From a checkpoint of a small transformer trained on Wikipedia: width 128.
Each number is 128 + 24 x the weight over its row's rms, rounded and kept within 0 to 255. Layers, rows and columns count from 0. Numbers have three digits each. The size before them is the row's rms in percent of the matrix's.

# v: layer 8 attention value, 256x128, rms 0.177, rows 24-31, columns 0-127
# o: layer 8 attention output (transposed), 256x128, rms 0.151, rows 24-31, columns 0-127
# q: layer 8 attention query, 256x128, rms 0.178, rows 32-48, columns 0-127
# k: layer 8 attention key, 256x128, rms 0.133, rows 32-47, columns 0-127
v24 123:095204129167130176174132143124141121101169114122149129137116144099122110132079125077141132189117136079088132172125124123125118104111071171116114126128104129098139111120117151142144145142125147121113114160081102145190115112130136129099130084130132118095117109147093113154129128124151112103153107141115140165148125138123150161138142121110151156134181137147109109115124120140114106101130
o24 120:142144142098131114094142140141126120119124155128100155070125147143122121108166106186106113165160152158115065134129141104143120122198156150139167126154131113130124118178116079114121093132153099143130143165136143122114131151073112149131120176150128123145127146132097140130127128108120120152143150105147146129127142135176085114140138192126122102148146108117155168143083133119150151122108
v25 126:132140098135143152111096130146099111142115132130119109158105159141091121094155171141117128111147120087103111172103124122103197164112122114095102120100177151143127100132147069121111091142088139139099132120154116186160156152127143113141142121143128110129094152150140155130138124099134150119140116104069118168101114114107112127127106123135173136079113161128130081156096150145143121126112
o25 124:147125105096117144165188109116126133119134087141143131168118101139154152154099107143102154156130139140136119152120109110145119137034113131140090149117122140151130134123105122090122183111155141192133163157112118132132130177093108140126148120132101134108084113057135129119126114123081110119124112154151136122153116159159135102101147122137113132165127131140148168133126143138133128110171
v26 138:124097138139076160174157124032091133156129138176148159155116128107162124124145117135098092119135112170096136136135113102120162110134138110110107118086113119086146116158129148135142111093149129144123117096183090157137145151159149107157143147129145137103106126123112121132169116136109147151128127142150105108111138137121111102097135109135141156104101119163092109177152111147106100114137
o26 126:146135116123123099138098110131120124118127049113121143217054132120121142148136166103127130149132154111136104127115138132117136136010174130122103177129119141153148148106102137116123122119117149148130108140130101120130140098134101112125122145100138127134101138109111098114116112133099137153125111137134169124146128142132140144150106107116111118115094148073104146134124150120135122096143
v27 129:112172122112142116120189136126125133095132112132114152159127107110145137106105140148142122128127157100051170148120123148124175102110159141163093150156118114149109115139113128096129129104097140078135160125084131144131107125115093107089131148132142139137142122080145131111090132096144105106144114122110139139145125147185113164134189143139112134146118143122111147173097146140174169170140
o27 115:175121114102112121143092112135130090073102176153135122058158159137099137124126106125130099118141107143130108112113102105118101138165149116127133103043102123110148160135120150110143136110120096152103131128133106130098143185104166133116110159163111160140138142143138155185161129157148108129138121156121117128144131163107117085146145127113146128138137081123137124115121158098095145107145
v28 135:139193152108148121106109148124081145109123165113120149162137110099118144105113138124119085139157133132105110137096134150148116164121111138152111140113139096112114151087153119099125135125136138152085125202099112145069130127075116133133120106113075127093114106127110124147141124152072119120116116114203143155111147134127114162122125107102106154100144089104132140154127113152135159107142
o28 119:171138129148121152141174097114129118125108170172147096079185177185157096145140144117154135148118170111108113127146115160128131132200135128194113141117115136100119108138118133120141112102104101095137085127136142124109096145129106133082125139166095135150161130109119126128117134147154150133137118124114104107145128131112118101111121169157123127164168173120117119140084110121139124111110
v29 137:133121129151126166104141134159152149133145136113141105134122098125083142119139108131165142114143117113123127062127128131172187124096138102107115098139141167126155146111143144132109136070111172104103188164134119132166134105126112153137080141090131112113135111151183099180100089129116112097112130111127112120182123155116135145145143132113105146105169127136097141139148118163103150139157
o29 119:145111124093109104097142151151127148136088162150136162096197121117140127098130143138132128141130114113135109118122135154085139151184127108195152101139101155120132166130143129129153118132149079114128144124135152099095119119107107135142190123141118114149169121117110158121152146148167111150202123152129142115104111111103139133099162107104124127111191132153145134108154120136098165112128
v30 124:101168129135089134125124123134131137119182139108107129115161099126117120124128128117130131138104143147198117113127112187104129136063146166090109123111123164130110081145113148145164119105134124123144074213149161117141172153135160067150138149130131137095166137095122173128156129120136073104115149147132133144118099109121156136120124124123141141114149130130129120147136123123161124132131
o30 125:129115117155156126131147128064105159107099138146117137157122171173132133145077102083113120129161105145086110105137097103139112096157130150129157175163114144124108129129163073117146137160128145087151147128084071150110138125076144162124148131103138139115100165118098120122120149156102105146150143090127130095152176106095137146162109125098124153131109126132130139122118136131146157130127
v31 138:141128104142144134120117170126141110105105110110140107130102174117137125091090105163168185144119120144150123104167138139141090130117135156115122096123113130153156125123140107120113116120100141148126147106121120127128111149110124097195160127124150200100090099127119158098112135110115128104129059147149146168111140106139118115104161158113093133175139105092085130123125088149154150165143
o31 135:102135107103120128141122110131140111149127160125136148092185120125132118150162148147087096135113159133105141135120130110151172117198114122120191115091149133129095144113141118126145126102160075101134165128135139081133167122140116131141111130150102137135151140154142131154142135134169122158125100106139130089148137130115129098121108137113135200091191126154117103182117154142136103103151
q32 120:141120140111111114127145110120122162135124125127121144130114122130151085137126138131105130136123105098142130166148119084099136100126104140110120135155122095077146194139116173175095134113134122149164164089127163144138107149106134160139156127111120104127153127145144167144092130087146059130088124130171141064148160137152106144107148163116122130083101108126096139091139127085126091106121
k32 046:099100106145119155131130117134172088139133117112137100103114129106160114072134152120121098111124162120134124147123176115142116098103169114106095134144148106121137148116153130096091099141120162133106091140099098144119126160104115146097133115155140156132121115142145113164080150156127088097132127138169072102170121129131154142131133062117118131130165067110151146078115121158129112120099
q33 089:127136116125137107170118110103119144129124122126100128115122148142153147152113134134104111120113128155147118152178129142089143081140104155108158124163076096118124178149136160150101154115127116147179154090125116132129098116105123137159150093117117114127135110113141175127091122105140067130086150147168145086095168140157080150113144136143069138105129134137101152133170137081147119115117
k33 043:136180153157093128150147126151124145135127111104120113148112149113136156142156113153174124140156108135116119166101143143146112121148141104158098128125124127125130126127109119100131143124129153159087091144117111134103129160126109090083140121108110165102099116157057135102059139135153182091125134144147100113128122120171111159147133136058137116151120154153126117134080131118171116086139
q34 105:149143093138113122159118076098126140111098114158126099146135112088151110127113120136117135143093125166132127136124113154068140133092120155108175113140101130109087194170130132126120154116113127115133104132111148157114110098096135125151127100093124088179094111145135132123100115104146120119075141125146082081092131147107134129118117099112088097106134136091128105161158123115167142115090
k34 041:128131125104115108138113087154134151121079109154129197140111142176120100105082151119135106120114109123096106118131101121103125117133148150158154120138114141131147123126134136121117104147080118184134110137132180164121150119105142102065142135128147160106123117120084108126073107094138134081105136133102108169141146106160128098124127137102168115068106146137144126166111135128163127099139
q35 115:121143127134136121112105138122135090131126119147140073139140119127081145126106096138117122132143152094121127100125124158162129151147170105110141126140115143103125117105173089094150100161157125142138065171125107092166126095133139127132119130119145143128124113076137109098112152148091192117112119117106123144094068102129132128161097098139149112142098143105158174169126161141170152164133
k35 044:114111109131107146143108104144132142143129108096153100122102119122162125081173178109088108068127171139119122128130153141119120091138158130135141155135142086094112113123137136126098136125110168173107121106128085130114139159128112133095139129127138126170123100141173143142071149144128098112157143109157083129171112109108148137127111097095117126122155075104130146085133102185147105109136
q36 140:135116077132133154143113120108090089133139121108120142115135144135129161130129121100118116121117140160166124081131136161127122093131142137183174113116112180140121115148128084132139169135123133094124142130126143178122128169121110121106082150177122109115113138173096103158191074137111146110138115110118114166100146155133141134134152141106083143142180138121110104132157116174125162103137
k36 046:112080126171175112151132115129174080116154153144079149121123135089126101123150155143151133147132122138089133130124144110130134149119103148118119118151164158173120115073138152120065131138123131111117110151108098131111047131112136124131103115149136172098141152104128133096144138171105090116118130115162088150154135133134152137132123090090156095101140141151139118123147128124121131163088
q37 100:138111129139140115135160128150089128097117115154136157149161127141085155115105109163180132107122111083136146135125112155143128155180126170144102107127159095142125108082113124137124114112139141142198138132157105119173122062154114127144115114112128141103130154130144115140107169113118121122147112126138148107091111113144087130159136082157131140169083105157138181131130153111169119112162
k37 058:109094154130095087130113147104105112152124106118104116124105148114138102107172115120122102087136157127147108150133119110104111111172172126097114143111128135104130115143099137094112088160101163156106103109128129135129149143066167147106159115133101181142104140124145103182094151139158106158137144103119122143163109126141122135136129077099135158176164100152131155084125108131154094142105
q38 089:121135159145119136107151139164084107127138128107115136118121147149099155133140133103156116125143116112155145125097186098149141110136115151166129130152145097163145072073122123119138142104099164090120120118152113119126107135206105120121141143099131149116154125164124137137174089170139154171191113123103130137160139122124117110110137164133140135150172116127130127066127124169116153143148
k38 055:113138150188160137130151099107141123111162131139134099120141117127129128150141107134122119158107106169130160121126147068117130102174093136119143137087120141111136134121115092134168089150121146121122127129124089141125115095096103107150110114102161128142148132136132136110190141171128123130105100151082164140124118141102146123112106165166059097135135138144146117121145126139061185153103
q39 088:097098133147154136116131188147103143111181103156138156147124101118110115159134097152140155112114157079115101143114120110146147126145119101101090150135148117142110095107111156137115095137166117163153125109100079138144119052098137148146132125126146161144133110128124113141090138118134122122119125157179174153127116128153101152139122153122174139140084088162123153099149139105106088132144
k39 061:114109096107145138148128142106158115116122153105087120100111178098129106107144141154158131117171114128150123134112113140167130150102120148105130121158162128152133137106098126125094127134169104109126154097133104107136091128155147121171092134126109183128111140112108117138161118148133102179138132083173129097122096127150068120128162124098182125178176163124117122138156116131110114163095
q40 088:125110153139147187092087199146121109132168103126108126106123172148117124145109142151130120128140211108124129092150140120170127105166131101157125129139142153167114069137118133124133131151145113141159106133123091156127112120133140129114115149140122149103143127147126102158100141119112152144141148154131140141102126117113125132157117138102167160169101099190142142091112156156126089151144
k40 071:164073152092125132140141164102127136124106133174106108138055143111137141151123114150109121160187153160143117163135109139120139114114122123099186100145151131132141091130098147143122125132112108136152156134140161125160109133159109136105097153129106137107139120137165164166125111097087161146112114133128177122116115120144113113145092145115154101157164173160108096145177124126129125155105
q41 111:120123129109163149128108147125131126113197092140130123128117099176086154138111110140121130145125170125108093128146097149156167141127117131121086127111095150145102109119125125110114146158140102172113154104117032165116103090112114081120130154135134147122144118141112099125086128135129169155135138137157149173156077134124161119151116133142140121113092104135125119119149159101135113112169
k41 079:147120159116122105137127144111113156100119118116088080125086145143163120111151129098152118095101156154118139139112079164163093111107151152142140127104131148103117114130134147147172123098150079146120124097145072125136151164138105089177103133097138116141137153159127118099127090159135160117141144075099083140159124075117117131126145130131127075133167128133153115169143128135101104133125
q42 096:114119177090137166089156142157083108117097136115136120090160187134071166113125137123154113149151119087094117150125109137131150116105124179123126113086151077162106120110124148134148151112118107126152148126136124101082104116153110154115133117124130186130175126155127151128147133111147122165170131138124136116133108099157091162138112143159165133106139117153144115098110136131114094121158
k42 081:105114165054110148154151173160080092110056119134125116124109161100102107156134132081153115098149130135116139122135067124172127116099126136100140136085149100142101141131120136128131134102110143135147111137162147112137117130164115125142127142121123095153162124136102107127166128112180166101111116140147128096105133087133104115133144115144141143080136114133126157127153154168121111113091
q43 094:136142159126155129175138129134137135109121157125104164100122106113122098140103133123079172161137125127112125134122143125140122132135122100069082124162159147152120122089099155131135131135136142133099154107123111172138153139154125116148172059129124125106098113098151109140098159078128103100114106118146149178127116113098111138112113077154060131115134162114139143162151126098140138124078
k43 106:148130178138154143133140138115147099148129167146079161125129091103098105101119157109121125120140114128153094151111160154141118122119112123062120120132143127196170132107155146134090146123118088104117156108103113149108108113142122139152108072183125142122123133071129107131147117114142063129131153122139114170100145153119128113111127106139173147133102129157102115116173132110129108161133
q44 100:124118113138159126128115134098157130089155124136124130108112120171153109105077118166157119119127087116090120141144122155141105162116119083107114143145114071167095120140131138126133127141095140128148146108148092065097169096069152113162141101142148124108157111087183123116098187124124141118116166145154148115142104148106122158150127124105100121118137083154111147111127153116145126143128
k44 089:106062120108130120138133100069167097115118113136063126136094135146142133114170133140136109100116134139131127125135138123147116128155128133147114151125111132131115131147156114091095060166098162126146087117128094092161169122063150109098161106151147144105108118144152116123119154160124126128111147146148116111170141161126150138125108138097125105110170092155162138091130123100128100149130
q45 084:132075157085127140109090149139152125134138107101100121114156113141085160125104158125121122131153154099112109152136092156116136157116125093121097110133106112132144118162107140119121116145158100110145150099121083085127086122084157154115157107113162127159163128140159116162072145112168094112113143099134182124128098115124111153097150117181128101111106106152109118108143154084131120123145
k45 066:160090165027094108153141167156149114120119143091137140139090093071095106132151123087166128083133119127118132140112123156128094103141160119139111118151131113154145118137130133141107146087134141142122117069102122092129126134105136138123146106155136135131124114096166138161115116149166127122145131099134145155101150128111108119149138123123152105088109129122128097139174103141142115096170
q46 100:106134128114125141110127100148168097137143103154105132160104131110085150156139121138094102119145146115138129143123113105131160119143148097149147137149081110120152142148073115115135149103114101089111117108173081122161088153127145129134140127090110076204151139172145112131130121137122130120128101101162168139112107152142111129142159092162157095145165071138076135124116130120132135123154
k46 085:113098113085098156135141128123183110150163108153168114126142176117126126108136173145120110076153158117133106108104162098084136151150159133133128143135115149146092132112072109139100107111116131109123111098142080108088120120097126119125196128136164143135127133148148160134144138114096151140132115095162139140161126136151097119133145115127145121169142097102124133107088124140140192104146
q47 096:113129168119139155137140101202114106113114124136111143107142168126106138103133113128118105103108101101115113129139133099175178129120146158172152163105109101166131108075131145125151143114107158123107148120137169127109118143163090109132146138111139149133121162109133112162112101095107144161152134126134101115084070060146112114173137135171130139112149121128109135100104145145108162141111
k47 097:115131151070129171154159161144157064133135117141126089106092157126136124165095192123104135083137148147106145123150096111174132129092125144104124152092172126160111157099131123094136174128125186138120116142126108148127097132146119121143121124141146109116156123171152128138164125114134109125152164133139122136149126094120129093115143089172128108101141099119110141096141151162111156140124
q48 105:129124122095106108148142114119158136123111172110132132130103127111191094118132160145109135111113103158095145161146118121103137164083101106126100162103124108117157176157095150142130108113121125146109168088098152110078171161115134137142145140121153136127150110135153139121083130115138070123118162098122119108148111147084135145098141133148151128076107119140092118117086150078106114142097